config = dict(
    num_hidden_layers=15,
    hidden_size=384,
    num_key_value_heads=3,
    vocab_size=8192,
    norm_place='pre',
    qk_norm=False,
    bias='all',
    parallel_block=False,
    init_std_up=0.0163,
    init_std_down=0.0,
    learning_rate=0.00694,
    weight_decay=0.0,
    schedule='wsd',
    decay_fraction=1.0,
    max_seq_len=2048,
)
Each number is 500 + 25 x the weight over its row's rms, rounded and kept within 0 to 999. Layers, rows and columns count from 0. Numbers have three digits each. The size before them is the row's rms in percent of the matrix's.

# layer 7 MLP down (transposed), 1920x384, rms 0.0602, rows 1081-1221, columns 288-335
113:475527466496459479486555476521477484530512522498500514546482499501487538491480497500465522527495509516525505470491516481511482492528479501522510
106:518464493517464512496483517460526462520502532485502506501471485512490493477497464497487480468515476499520494512509439554516496514482508500505528
092:510510468486521506492459518521505483513485492489512457498521495538463534471486473502483486514493522489534492480514489487487485526494500491537548
103:482518481523521489531507479541518480487568507501490560516495490516491503484497503495492518491482524511406491517511476490530478511511474498510512
095:514495466499488484484480527500490526520489515484490491507489495534468515509512481510523494526471457469476484492505511524511477510470502536477477
096:521548470563494490502513526491479455501481468500525500472516501520485457517524512496502483462528494552515484525515515483492492523531485539467459
089:546474505515489488460531524510479496502535513500538500484486504493541457516496498513482531490496445512465527511526482473515510483502501488497514
104:511515475538510495471516463461463478486501528486483469503501482502523516489513492529523506509490470451534503537463505529452450500504520508466492
102:517485481510465474535512524531552511515548562476505495498520506529531513531489492492510487500492483532540548456471515544481561499529476476493510
091:510448468490507481481479476482475508532490538464505548482444474498494470543506473462498483490503447467521557517526530498524511484524472471512493
110:541501562479506472479440458511481490478517510496519515475476518461508530507522473504477466501454497480462526501460478465487519487497478500550497
099:533534506485477516464523492495490508497522492455481489529479511490482493538462491475525535509494481501522509503518468484484498491478452527461465
106:481511493528520462512486497454494506509469495492546478457516484509471503472535485533499469527527492469489511499523495515485494491532540518551456
097:528516469556511543534530500472451494493507486504502499483495487485507511485495558540517490542512475506529466488503471505510495509525453526505516
099:466485505534457467479486517490505513494471483464541497500474526510501493556510527476510479526497497505506476521522505473491533508504514516489517
099:484513465460499521443477455538486497518507510502538502497453528470505506510504471513488454511515522509484480526510538425516496534510494460533481
092:531487504502477502522491506518483462451494478477499503467533538476488488491441475471511515533511471524468456485500515438472476523473513490476523
103:483537482529548470480456507494503524479491464521521473516550497492512520466497525462551469506487513514499501484517506474520521518535481490474502
099:482497516520528509483528499465461522481491509504533473489510525518478453511492475511525477541485505494462514479485521504493469479478500490509518
119:495543498536495496477485515509478512511509483495490479531516468539483429458489464491438494515479487505517504480525468484523467488507496475511517
095:509474468486489467535536523493502494510463498497501514494527510559494513505520573453520527505509500527562516529497482485501501457439487491506477
099:506495560491504515487496482503483493489504502480492456474538456480476497500503523510518527501533529509495531538496495480467514499498557530519485
105:550456523500540459512471544432502463507490483452510493519535489499482520511509511508510488454444510546494526522496507505499519506555566520499500
095:498496467522520531510513520503498465480512516487481493513544488499535530512484533470512520503520511472475540492500471485496516506497485506513497
101:491496520508507513482506496495513482523557531512523495501516484538490473498517521511498514530490509514505520460458523464519482465501467434495554
107:476524497548473500482533446498472457476482490467459503485520474529498516511485487497542510498502534523530500485487488463468481524542503527511502
116:495499479489458554502463500485483471528515558449513515492472494471473487463475504490491541456498515490490492464492517425490507503446535457522490
100:500469505476508462460507460473522468545512480523490492518484493456515473504541546475460515516536523502517494514505484492506534489503551545447507
098:466520511506525513477475525556522498528509468508489477542496519506497520414541527472495496475495518473468527518485523537494524495508465507524509
096:508515486459436494513514524510487505474501483478537497496493498497467489508482511501474525448519491484500499469516479459526563498484476461493495
114:495532533514492513505524501494489478467480469511525494533473504557512509512510476482511519481472549530527501546524511532482514513475480506514519
078:474500504528504498461489502526455494472495472464474521500515504486521492491470515517537496522550463470509518484452505460486515469516472501448520
107:482495461493526522513497495511483572496534521521494494523460461471494509505491453499506487512485500530483502518487508483508561500525468474503540
094:553527489487473518472511477491506521474502541578523473502503497494519482509492505529508516516513559485476453519489545523441520467501472495511512
101:509528505486510504483498504467490571512529494501452467495506503493517490498445508514506492535477523504554481488492478461514514464498505519477451
093:541490539508458521479503513522524470480527485494489486471533446491538534442507531449451500513494525524490519504486520572526473481514456482484514
110:433501526485466474485498520504500481485512474512503490541471569493484535503456509522511478490488488493469484526515527480477503531480477501495467
106:479511488510498479503520476505476504502567506474526483513477514475500492476469495482489498523500509543482458557528472489503472501467469500471499
098:488485498488472497537513513483510522552483542482488456473492484495492536486486517487528491494542474501495513521497470526480462507501526544509510
095:482464540481460510467477511486508473489492507502497524505495490498501481497538492490488511492473531488481457509508485525533485519540516533509516
119:474513532478533494474475488470499533506529492496504492500486478495508492524490452491549477498512536464515494505494545468485526492496524499504500
088:485509463448484499485508515484523457513479518494471497476497500497516479505535508495474464514560509505471490514503576454509521463535493519492463
104:486482504476465485491507469504552505480506476503473509462497489491521514462524516494523505450491530514510469504514506484525532480524525447485494
099:503551531496516507493528471485501491495526525487556510456500512507510538522533483455515539504544511495465501467503509521484498465461472501495512
109:484511541500472494542484539543488491515492505538445524514466486491505514544472511491518511498476464509526473486477509486536499522505515560502564
093:500499526506540477463520531499520490474460493479473475493523528499453508519500484492503515430506518493483507474510516507523477489509485504474493
093:511475504490514536510536532485501511464495504443482509492549498458505485474524523469518537527458505517485523498514468502536525491520462467519496
091:502470478501523474448457499449520501502519500480509505493501517450514522513503443502496500484538488466529457486543519475534520512535492507503511
088:456561479527510533470522518508493510506530514453481527484490486526508524496483494491486511534476517501499514506481477505517539513462508527534481
083:486515486531473480532481510542480480496545473491457470476473540502497500517480486488517516519522502530483547502469548528526502506499484563517524
107:494519498504500498521512468501436537475488477530509442542499512519495509488486549519552498527526497453501477508488541488515478487505521518499447
113:519491524491521542484479506530515481476480506487508517427527511521488528506510527493492499532472495477514473504508499500469525498473538539500467
099:508500499487492480481484486515508510482485493495468436519501458489483542501498510496467528519482509469512509502499476493516475497490530462513535
091:522534512472443535507530555487485506481498482532492525493497508498486424521499489534508524512464520505527498508490479479524526515530513546483484
101:503526520476469483527526496496514477448536504513520486508507470502497492515505489480489454521476489465500517511479540506494487501491552528510514
097:526500500519509519502488492495479484537527512522481495544466491533557473528466542494524525521517522482476478501509511477473539513479497513490488
117:554462509538514504489483535503510550516556512541504447507503465522523478459507437520499533489486520526518478483506470501489503481485508511503498
109:552485467497496493484492532500458496496488495534557499442548531533498474509481490487490494489470510538482505511469457473508522533511476526499493
099:490493517499480525480475537502487524491492503538498495509540482529496494489528493537475497481509511477500527475505504511517538492537494545540528
114:475484508513507520497478513452523457465430494520507525516481516532474472500524481532494503500451545452542501529487513489515530516538488449502500
098:501495506499502509486535540476484474503476470476514496529490515516483486455517498488505448510505502476508492510501516531481486503489461523489516
113:536453477479520549500496505487494503512462491495483498525495526488507508505463493513488476500488506483476501489532485505524511531509534469509522
104:507507477502471510508519476507493448478469489472488485516462524534528484503514522456486481476531510542486496505466478514440485506518520494519509
087:509508513485493541469434529516542445515477459462472468514531525507528496505547482509468551493504483488508542518464540542472523503553499508487514
095:514521500460523463478484444484488438502521506535510451481464461483464462466535485519531546505519464508512470540460488494515554483471490506494525
108:477491489518480526444523499495496463467504519515510473516491522500508478498517521451478442499497478509499521515453476524462474502451484500504476
101:482463478475499534517462508458486500491465466548522513479528499488514509467528494511447489475514525495521461547455524535476548493520500532517474
105:522517579513503536513528483518493473505513539507493514507463478479505475506491495482478547465474551471502500510451495558502523481497490501490502
103:510465505480503481512495454467474510481494503545496513517503499507488496499496505495493510514517547455494471512527479445537517485496527495503452
106:464524458500455530449495454479477489509524503461508489502513489479531509538483493491494505537478501507475497515513479481505485530543532451492538
100:462536520523445479487461509533506496501551512513503497494511512471486527482470497485512528503478458449502496515555486520495519493501483531520462
112:510493511502545489505496525478553547514507487441509513474492514446478486502500530472500479487470485465495512490441483504503520471497494488492541
094:521520495516479493460505480493488496483464443505495501493495502538466516460532531478493518493523520487487483495501514494526505516511481529509470
105:502505505509515521475499515461484537487519500514493537526480511523544458509519470485472511498507460486523491503499515513490476513467502485477523
090:492513473520468525513502496466519496522498469475504512497516508535498492485520483486488496530496501492501537474511460459525494545485525531464480
103:495498519509495467441505490506496497559484495524506489484462549457428485500497462491549473495469464524450484477502540524500517532488505474504544
092:503501487509463460465455517491515538533495549542491530468453529470490492516491506520513489499533486469529534483508485473528524465451521525534478
110:482503529476500517516534448485535474501480539486489498494481514500487541534502483539506460546531524511527482469546496491492482518493503479502475
102:488486449522410525490507496537471494453520488503509549517509469518468530492487515444486507504514508545467481475459506517498484515466491512524519
108:521507508545528520468516480467515510510535524466507442477532518485462511492510461538490492507517468536446516473489521485522490487520503503454473
107:505489474487497478469474473450480485464523522470514544537485534521592495549531491482495479475524471494520501494481458506535562516495507460486523
103:505483459519494501493526485511498480502497474512497504503497500501494484508507535458522499480461529497496494510482456483470490494514504515499499
095:449531517536476480473499531498489482482504483521475520519479505457523488518488561521507462528485483474470444527471488551515493535479507503491526
094:489517465492501519513531497502466508507511507481452567459488500488508456520501511519476487543520479488449510504496491535484490518434524482488486
104:467516507494507533478490475499527484468476536542539528490479476501474514490492553477489496497501521468443503526448505522484487440510463545511521
109:484471478486506527465485504571512542485517511475479493472506525483492479560503504526506500514542507469490483503484468521525521526482536500515493
094:484499475493492519466487492506501513484471454512499501477511501521504499517508495507473550465507480498502475487468499522501504453451530496487483
106:488508506459496532512489499499500534539514510503464511510498498515484510484514521471487489515519529484474488486504558493503519468520480489510504
085:522536497483495488495499524501505472480484464476523475509486497492532519485515514509506504495468502505507475526503486518466482478491496493500465
091:499488498487513497489529468461479533520499452509514494480469539484524537484518486484477508520499488524538463477560495498553479500458527525457487
100:426518511543481523480538506517463495490496475490483491472466523496514488512495430497507495465496521518527503488477446510494476479463494462488465
102:523512515526509512493497503481537527486530478498483525519480503497508482537478503503489486487497494493513529460478504522509493500494436456513493
096:482479500474513537505486480516472470534532534486478505535492472488507516507560523484513501486455496499475480508493484492496522497493492505487497
106:516537525507482504491513494491496467520482530512495503487500477469500516510458482481496497489511556526504567547481484463514478517498477522506497
094:501529471521510499518535482494518500501477500513484497483491484429455548476482461493493526554511512453501484524500507501507482481506524534535520
085:497492498495473513501523514492498491512493555480491464492513506498511511515495460508500453512514521497508488479517501503498511529530535491490487
086:536463499454518495490497490521432492483485453490528460471446495491489490545505491513496504556499486497555513511474491536525431508494506485492482
089:525480479539478493494548529498541487514507443517529491511477475499533516512515469464477496495522491472484531525514543518518502529505464469506471
109:482515484475445470483489486454485522573533508490490475515512472515491506494519482483492505506498457511478485540527493496507496511546526525451480
107:546460501537495555487508469546516538496462521468496501481485477493474475503482541541512513467513548465509473489501522496523490484472509498524482
098:525505521524476487463496541471510515487527494501509538503484498527477496484493497503470485498499477516499479485527538516503488510512450477556525
108:497519480504500497492520457491518499486489552485496502512476511489483536516534498481541470538485515464491517497509553496524502471533545498520491
107:473489479532507581542534506518493493514516513490499507536521486519496477507470498527511507496477501485507519502470444462543476532483538478523519
102:501506517481479514524476510485477492479490513531485537485507486503455495517516503528499496483520493486497549477469509498511510509490437490481478
098:489505495499515543446563541503469495483562505515523480455543487474517482540475503569447476554508504524473478491522540459467486483479534526493474
093:492521478496490516475509511514513512499502438542524461532483541509524456528502521517513501467469478481413511512479538484466486495496517510514433
099:436460486502498542528502473528521495510473521554533499504495488461515570482481485480501477511450507493521467491472512480531493549498477508487558
086:504542509501526537489492488478485508447508470507484479529443496490505505489503508490492531523549489496506520473464518479484474548556498532495496
093:551476456490494542494505483497505504507479461528471503516475484545527506506498474493473533547458520474542492501478467469470449513495543510509477
093:460520513461479523468462511475555512513526470505490506562521503511484485480493502498499500535517478500545474517441515556529472497498506501529455
104:535451498524496501509475464484505473540520485504511504505577547497475492520488535464524509500491548543507535532517492459515513546488484464506506
102:476502511516479540466525485542498530474508472487512528474500492475510472454517468517523520508522519494491476509481511518514489528540500462498492
113:528507502549508486553526515511457529449504437497469496506521526469493480515491490543540490511482518522526493512499490535518502536494473507462535
107:496476511539530527503486474503506484528513498478502458517490514502525504511481511489558492491489481466492461529554509480482477489544453503486524
098:444468513520484512487469497467510528434537454482508511496463529524529453491483496522480502506481534442464465508543505468505527482572477519514496
104:493556436502481524507469503513469531496472496491520504517500495511460507516522502510512499499494488501499508493501517484502525510520494485550481
093:486523528475503479503511464477513449469479525542527485458531511494447520488527521514510537500497565513520514558517507508475509485453452516491492
088:490482512545506541498443486533505505448498531475453486469520541460500483487494511519474456532500467457485485472492513506506539506497478541505521
097:531507502500464510486508489481509485463497507493515471539488493523506496491495442470518495538508496538522478495520503525498424531504429536527522
106:530494499483473462512532507484524532468477486505478456479523536515525476536483512470509518475504466448493477521514491503495497535456477485494550
088:501499505501477515519490534534468477472488520543499482517507488530471495487512495469447503538522526517482514474494532493517501496452478533493529
104:495473484513547460486485507476522480478519476498510488463531428466521516463536506484486504497540514530468457489519493527501494498444516472536495
104:504560504471496491494513538489497481456542536493510505500421487535535497491475489477509495528517514478466467533540456507499488501465466529504507
115:493467481510470531484516464531536450554511470465476486485493533508497510502482504517491483497498506468503504452496508476489507542529500532519496
107:507491504514521491504504453497487470464487492479520480509496512501460554500476531476500477477515502503458517500502500488499477489510459488488507
091:524512514502447507473513474494469441501503449488483508457540540495523526507491483493493514516518490522484503536492520544495532520508481496515475
091:458522497483519516508483521501528529490573440553524469506493495497460512478440460490488465477489472529493488516462498487505458510519468464458512
110:492484558497506474472490485490470518474546433539505490483523500516458496478466500524522508503514504512517486531488479496489493484482491509479510
102:503482488505536548479484517514498537467523558518499485466535544534509459481505471479493525483476465469553507489526455533513519533535519494500473
089:497467461522450510427529478498516506553477492516496518532504508515471533488474528501499478514530462484502502514463543477471535499519522495501554
109:479500512513498564490500509475497500523527537510502463484497476538473544472475534522472507516480483544493455503487491521500518483476480490456482
108:492523512498501482517475511464491478523459522516472488489468532521529470489502528495520477554498497507509544485476521472534477487521502458524463
105:484495496456511477453498505542497526520490517476516488468408534477455491521463532502524499517445536524459460506493515472489538484508531514509495
110:471509492508486510561507448485523511473509524508517509500491488502466528509504527502477525553526491514531466488494474538526518518468496505532501
086:495505505503500532500494520502521531507546513465507493511509498479499488494495524530502507472525511493499455483527485428497513468472447481552505
098:516487478535480505489526545449552474515507517528492508480526501487503491497456485472515509500476517519503490500535493511484487481469530481523467
104:488505497512460485494496479478470495480477470542516529542490486490511548507477507519495518499511490481473543503499491535469500499503524513469510
110:467517480527453510469482535527492544490470556495498475476488489485477538521513505512514454495455520521520538513501471467507549528507468514533524
098:497536474564472496471521502462499496485514529548466527564505485526462513549470469445533472514526437514484532473512478531516475523522477518512462
117:531481449514507523483503520472525504480459463532524526476489494516536512491500454513497514530518546508533541472544508475464549461510522477526492
097:500502503541510523459488482468476530513506502528490491511500473534461516514470464485454448537518511499508490462492510528508499492494491474488541
# layer 7 MLP up, 1920x384, rms 0.136, rows 1082-1222, columns 288-335
108:504480533512533532453468528498514515485483501479489521525491513542518525460445456461476507482465509494527529514509498514488509502476526479470542
095:461508495504526468490514515543492488493487503555515505500526497494528490496456513490514511500476528488484513511490504487460474503544500468470445
104:499503524525532488486486473489514493523487522520525543475493467520513494507477502499542471520478499492490527523475496477486472492490555450495470
097:496526508466509508465518476533546510504509488539456535490535479520472560469473481500494482514515510475488493505518477525521495448499498514486483
096:449528502476485495519479480482535477512493532497461482512503501492540507481482461536489518539479563517510495516472491485501529459506544478502491
091:512483503525479517551521477527481507531513497475494520519521459525508524487526483525477478525512472463514489516505482479521533518508522514484487
107:480533494485508492481499508470479469490483500472469453531544486487523554466504498477552529498458493496489542520494482480511504521511515478470507
104:477492494506525491516528490505544499531524541532493536519528488484480522507460501486497498548493520492536490529506498460493519502503514498528531
094:533489485515528467534506502499547483488486505494521457502522494471503468493523485545538492533487554538496532489516483515486461509501501492503485
103:452523524493540444494509550471478478493514525521478485475536487504531487516518506548524520480493490547523491455511441521529518490521529439505496
099:517511524506515529500503495500516485525521515543496487515501509518514492530465518502445488509514495502561490512483498505492515468472516474496531
118:465476483479530478467509507511483482499488501486478470496526508498511544505516539454510476508485485505537495493502509489501516487547542501505513
095:490533487501485487516516509567492517504528458504525532500492521477545475515484477530512514514530522505486478520496484468495495499527485483494481
099:511540510491458454484476475545429480550481513502492520547493471561520478469489517519496508464483492492515523512536525502476526482450521495493517
093:495480534526509521561527515533521528493494530550467490546489499521516477476486474509468530487464512513501530486528476515472503407504535503518470
090:493493506473527544505504491505496467510490502515471503477488470501562478514504483447488510529506501503522559487476495499534489522529505523466528
100:487504503452529477478517486507429495495513523506467514438497483507516529508496513524487507519491474518454514490499526465492517471519498505529528
095:513493510522490486511534512550524494514542520465520470497507505528492487516507515511484504538510478530478530505501515511504491485537517509524465
111:511522550513544474475482476480494493461498564501500533471535473504551491490493460489522473543489507458491452515531485512525527493465506454447544
100:497516503495510476509519505477537469475520526485483486501500547469544475493509442531511505534471499501458503498498502494491527516517500506487496
102:456497521447503520461530448456514512470486521491514516511508580559487481506495521480510519510515482473441509493494487474491524525506470507520510
102:513527501498499483504489499514504485492512507527503459528494499524503493505527506490473522498502545487511491496491520558523519493456545529491532
094:533510470498500471489570531529469532478483485487500483478504457485479487528526491502527509478508474524464519461505522492539450481513505486485489
100:491470488501498516497490510476468513492469512516465538487490542516563489476488511491483449522509477494503510499492469492459547501518503468494472
104:549516502444534457515516553530515524464491507488474504525484519448522509504533477519472486476529486522513521497505533504489536492491539521498496
107:493484473484508538493509539482512488500524480513507514515489516450540494432498462549487486511493483486523521470476531514527512516503440509442512
101:477487529467476511480443510540505538478539517472471538477509497533500465518490496515459498475478492476461540499537541476482477519476562490547451
102:504450530529516437513483506496461483510547529525531497481468523493503502556485519491483489471516483442508482485492522552494487481524460491502507
103:493489494490535493523487509477446491459522539537527463545489481494502436450471527511505462501514472466492513477503519488475472490521498511473532
108:523486510510505505475430514495494480520494510516503494481507511543535584491519476531490513473493524508476533511492517490530492467498498502483522
083:516512497534502481528512518501508502509469483506494496477538532481493479493495490454496480465458475527479482527510519533517481465449522487480500
108:521483512511507483528484507496504506512484467524444488481534538439502523468504534510518473513502503496524549528525511533506477492489493478508526
102:495505534467503523507497541518500476504440541509499526495509528533503530479496546477492492517459505506489518483515507498489482494524536553505475
095:471546520508492430521508522502474502505491510475503505522489526541487508484505510517493454494485484485523469520520516515502506520502479515558544
098:474539463501500522520544519476478465488462480510511489520512521501498492474506466540530461504535498537467480469559518468498485470522511501535489
107:545491497509474490518473496476550488481489531526495511520500530477508450486491500483502529499528491487510496498492469516506571512502496452559475
106:516515542456544490496505497451510481514506555521513520522457472484504522538499486541528509478503463502491460499539450495481545448534506526463491
098:484500490490511525481500546490511467499501492520514503471477534471519518532494467483465524504467525495517509511505500450460529510503493514529497
097:543491506490544538524465489474506516487465506481480546513494506531534545492488489553484510497524440527505542494491512476508492512477546500483487
121:450568524487511479497479501455451471518481506515503492470552533466499546503524467459522445487474465497485520482532493519490536525544531465505474
086:460524469494491486471538527504504482524473495517508523506467498549489482508521483520500496488493526501503443510519506510508510439475515475452496
103:531524515511533481528471517502480487485500504491476481466510494494461461517462480495502454475473471516460539509495451497502472519495489545514528
102:509428514482512477465496467540495458533524573492508483504506485522476483524509513500503515478444494486519486518503440477486515523499509509490478
114:513518516480507482529519491474518547469489510488487529581494491465503514482474511481494505504501515470468489477537507531526495468477485518523528
093:524472517439478480518503498511494522526511503503486541536512496513527512510515539484532512490501545517539487474550476499473526564522487516547487
095:511477502508493517500526529468487552465533507455453521465517503481512497498500515529498503494509505482457453464479498532472501508504533522465480
094:559524491503480469512474488482520492456482546516510498516531520523492493472509534526507501461459493474500496506476448485515484469536509525515480
091:492520502513498480455529546485509501499473508482521507512507502487488478492486495512526508471502480533500481472491468481512507522482496491476477
090:511494506473479473531484520495511508504466493498471511528541475524525471458507459511472520473509503466462528456515496506477532492508530476444455
102:495488483526488511487492496526540501522548523503517514534508479500483472478526530499505498512481506542493527526451515490478484482479536478500490
105:546528471472479479483519485511525490498466493529473487518498505555539480503520507465522538497508500495437496493510492527519481505483489489465444
098:516464493483545498498508526528475530504500544507519492506505492474538459517552484493552538485514533527507570507535490502455501470530524497519504
089:493503524474505474537478486560491509515499551463513441516520492478493527520473512468478467495521520517480491508521503478475481514454491462484474
114:482498537483484530498493459505518545465469519508516510473486470504532487493466472483482536486476468493490498491493536513523485462507489518496482
097:552446503540529510532471496527485513484506506491483472492484494478544487511489479505493482443455465492537518475493509517512482494497475556517462
109:490522518467495478515473487472481521484527515520545453460546514471554530516507536472515448480525517501478481501525488459454516577463472495463540
106:494519496523515491498527488495496526472488532533521499473508451456516517479464516489451526549497517503521486471458481483529504521500480502477505
108:514509481524548486524476470463535501513529500497492470502517504500528520508551486514540466492533509491532499516532546522508470469477496470509501
103:521514513478503492466548529508515517476489507529508533487501523487537496541503464450501511491513487490505541435484459490506478483482546544522509
100:483490503540503490515520454486533530521463496533496476538501540503519524520494499505517465485501496503522474474497516483510472487486532522493501
107:518480494510538526548469541513542540458476495493479501504484507483453504515498483482500517520533499481515528499443509536486512488516485517470461
105:469512461494527489495499504467525479517528480509525501480546507506494535521479520517501478515552496471500519487511450543487530501470487556509536
093:522499476483560465493519506470474482507487513482482508483485490545510492469530516501485522498480464507475496503505501522512491503467465517538488
094:486511548490476537517508520494494505466474489476519472501509526484493517495499528530515525469502525476473527481477480486480509458512517518512487
106:499477517481511486498508555543530519460489511537482495517536526494457478514526522492474449486470473477491475503486520539455509548506529516516488
098:536501493500499503489493509532513510519508502513476522470474472527517477496529492527504492427490500450453506552503486536499491492523523520507512
100:469495503473502510478485485513461518516485524505483490504507512495514530503526504495516477510542539500523495454498519500514506488501523516519546
102:504482500528491541540492539482525512480524474421486497546480490445493504499522542516531520512462459492483519484540493507475504494456496549523523
104:506494511492517480471482529515532536530489499512513501485519500522471522495502580501512520491500478453487451515510473496508540441572524552488522
105:528523530460450521502496510523464496497456473498550502495500476511512498494505481517516493535507526513496499481499539508428536534535501476512515
107:470496492520479506496516482474487545513478479496521486454534513533516504526488542469523456480537505465510488480514481514495505499492514503507509
093:498505482491497491495508490483483521513524506519479524477471511550527478518501485489519509543464510524484481513526463494522491458563547493523547
104:493509510502505509502494508462507517514537491465490515545523489458525488513544459574465518518499508489499524457505517502540483497493490498508484
092:486506495454516488513491509498464472521479512535556507512492504466458509462489524469536519464473540509498454506551497548494456525509449489514458
105:539536444491450501529516477490500551493504537493503499470497527516553481486527509512478522483500534496467475497492523517483529526501458483476530
091:456491522515472548491517500440484511500490501506513508507474494513470546491475518459482462511507485464484523513526485510497545494526502449511512
105:517502519471483477505471523519543467516510504497500489499496530517507583498484486500497498501496457502498527513536470515486514496505501543466491
104:516458492505507515495546504489512487551500529497487467523506523494500518547463522477488498464541485508495514569485470484479517448476501478521518
107:550518461496498477495496445502527497489475471536484464507489461484494501500478502505500451502502504482494501486512470493469530492507510465472485
102:487485537524555554486469512457508461496479453509522514445509472501560522465519483505489514482505511514492483511496471502513519517503486497465508
101:503485501505528482497457497539524506515482520502496530491474513529500497526467542502518484486490489471503499499490471549526503496493478527494449
094:479495488505463530524533461508543488507512499498490506481518508477508457433505463491482465508538524528524490512499491465478451512482513471552477
101:517548507461509489511477463501522502461486545504539480516515484535518501468483490468502488474546456504528520498510500492541523521473512553482502
104:528485508487543484507552507522507466483527482470498511495468554481530501435538452513486522472489495524524466508516512497537487506495485515459486
112:475530494531508497521478519500510494493521516486513510513487506473537473500494470494489530520563515498535480493473480460523519516465523447493506
091:540520491518505493487469537502530511546518512497509527486489428491488540530545478496531497502501477519427496515491459487509468514543485502497502
110:500465495468495461498521520543498534511481514465446516527530533474501512516497527505489503535541489512559530449545495531480468521532534487514549
092:504486507506533529531467493521499535484512538507522480478522482496521455507445484492476499491527488475475512471484490527509470532503516530485524
095:517490493468517469484538472486532563499486492469453492493530487522511474483517455533495506507489492483459537484534470480488519483495525510507492
104:555467470420501556527508490509519499478494513509495521472528535481472470484510501468475495519522527475468489510488509513497493529538492521516457
101:475520519482521492466529491511488504455468460525516478497487517545512499501492481527475494547523472536542546505534537483469477507531491501533509
097:534511522465502499504538448483495504527501525478467543492504502470520484493453451495526498525514474523432489486520510508525465500458544502486517
099:490486470462532491504499469482514513506535489539524469531497485512517495455525465490519443537516523448483504464504465506474463447504530505497493
102:492488487486498482490481484501522476526487497505538490503481544521524501535510519500497490504545527517525512534508462533504494541468493545459511
088:535511517485507446491497488495446505515492520483487523515464510521506495512471541479473497482522485506484505484553527472543502475497485468506518
092:476502483559487500552501499506481554523537523471472515495515486521522509487530499534453470467478506487472515524530498478460501495541505507524518
096:510492511444500501538470504502494507479512523510529519496501543530461479521482514528503499498499481470463464451513499507492539487489516482508543
110:500567543489513495512494513480486518505453484502461518503476494495500512511509482491534515507483502486503515499511463477448483499538511525510496
102:555466509545480584486484530493515475495509507499500501503491502538495501564509448515464512476489501474477501536498517530526515492486489514514496
098:488473486496517512496501507463521449501464483514525458527498499489533436493525468479465511472491435527507523470515550499468482487500517506527476
104:513509518506515483526517509475510477500480495536510503498473472464507530508507472479520539506497509550485498479529486495483495483497468515476517
105:473478503537491503508492486522530463506445482473494447481508480483491501523503508556505488502470519544493424484479461515533500468470510516486471
099:500517480497491498502500503487496538498533530518539525479504486520527476485486508491477479474478490513522451498514468526549530575501485528473476
099:500539510511476490513487497463478486499459500469475492523481477518481486504516493481499494494497481504533498505481485535488567511558501458520477
093:476495464546527507506497495486496540528454515516514518517464492464489508497540488472475484467487475478510484507517510460473501504493520494483513
104:535488499487497548530460523518478507514515490504460513505489456495501492536484504527498510496488462472532476510529518510492532509496513519526501
092:502473475444465518477540498526501503536510494477507464497542516517477530434552500480485492523517548517518491514491499492488485519536484483523517
092:512488471473552487515534485500451505506504524527475488468489530451540479463506478516538550507503498553506504485485526481515465484450465496503464
098:469458524489535484507508474486499512432467506486484473491480466521537514492523515513502519534509500486514496511504520499458526543509493496510516
100:467525500514552492519492498490504535515488494524469520516494496496486491448522500513504509565512528468505513531502525522499474528465523514454488
100:504522538475487480490479473488498544488499510472464545522478527473484512525497516504517467493479472517504538503514454473507531506471461515488522
103:479499476529488505505493540514487483495489483448513492492519494508447502474501511490521470513532477555520546480486540519555518532483524443550504
108:426511460521534485480497481474492490510508512472518479521473483468488489522504430498511506511486519524434461546511507467491489487515530462497537
097:574484495500495497505493512491475465510524509476499465503457511561511491487509499490496498512517513519523519509519523506477495496516497521479518
102:526465519470518516493559473500490536530470507505460520517512519535481453502501462487512527507521482495507468522482521501523540516487551497464503
093:547527485510513515530494525452510536536493480485468464513520510573511502457466498522507483517539462477486499499506496534459533534478486514511512
082:500529502507524492505529485482497512524508491503522520506513433519529502508499489506550514476485528555492483465496484514474523510475502524526484
102:530487537452467464483494480496492501465489481528506463473487518465507530519489520491513485471472495480486467496511510500453516532459493464509522
100:492482509504542537541460530498488503515450558498509500483499507471499474498481532515480491506480497468511527497517465513452525484534544498508500
088:505507527489506526505508538498558481486503489486485506501546527452495519471524506502511490451461516538493516500492516523545539491492505456482487
103:468536535480525515490499442519475498524480507524454528519523523504488497478531481524521502513485505507467493533515488507510494491501504499508519
111:514565520501483475485470549458476488520510536552490490476518518459509527442504509493508444501478508479479445504510481476482476512493463544511507
127:495465499501513477505515475521483491546477473455513492497514515516498513553497474562503484487479508511495515455470470520471500493532485471482510
109:521508492555486465498440509522546470522525485501491504532501492553555528503476461504493468500473463511528464489526511486448496500459484518514537
090:504500528493473488521436508515496488504496539494526482523506495520529479496494520527493492475528530481498512475474468503514468468491518514459527
093:493526474446512530555505480489490457532518527495483476491488499478503493554473502470451473499489479532544526529472533501484483519516521534542491
113:540479510540509513484512487502478507479471509525468520506464534525474506476519507523518493486541508473509454483500488490507529490521456460492499
098:481509536510530451498575516482508510501582498487486519502502508464476514504518492467507508507494525508453541517508471462486486517508511462539458
094:481513528501509458495507529554479485532505493525504507514542513513501425515460484535496475499503486467516502514512509530504546481470496473534528
106:506510504483511474507476526480479508457505482531496498534485505485508511455505479474518512456561491537518474501500510509467499483455478509507518
098:494522486520522497516506506500524437501479504547511502525501517477469502509505459481461521498464531493481492498498466483471481478485482484483523
102:507491488508522476515515510520471458494511514542524462478530495460475493469512520531456468528541527513502551532496495522468491510507501511524452
110:509525511458528517529488448499511524485524482454453499501454526499512467498501476556459540510489511505485489472483462552493480526485500448535518
089:509541518539523498552480525465501478506430494513509505484508530489537503472500490510510509531495473488488505530483507525515509547535522517456444
098:511492493507498485501450515528461503529514502509532484512494495473530456460531469442473484505491489504516502490502491491473531525487517506426537
102:481499524485485483479476492492514530475491467468540509481489524520556540522491479503502462491477555498472548517469493520477496515462534504525507
111:500477526516508493460450534496547504478460510524479502516493496489494492531459552526490530482483499463527494517512495497507483515505553519503471
102:480520538464496461506508565496492543496483452512480541453540543494500555528510464482480502515486500513492485491562554494468505544475530534482523
113:483494510506514494485525495482504519483509504519528506495489464452488448474483490525542501518454490496458511490525508488490495521510520521493538
101:519475498488501460509529489459506529470511528505501528495458501495534480532516525512499539487522497500459473553517475535470519518478518524474503
093:484513485502532477510467505513469481519476511491495496524515510535471495504494481511549483508492538490459530504471491522484520494513509555506515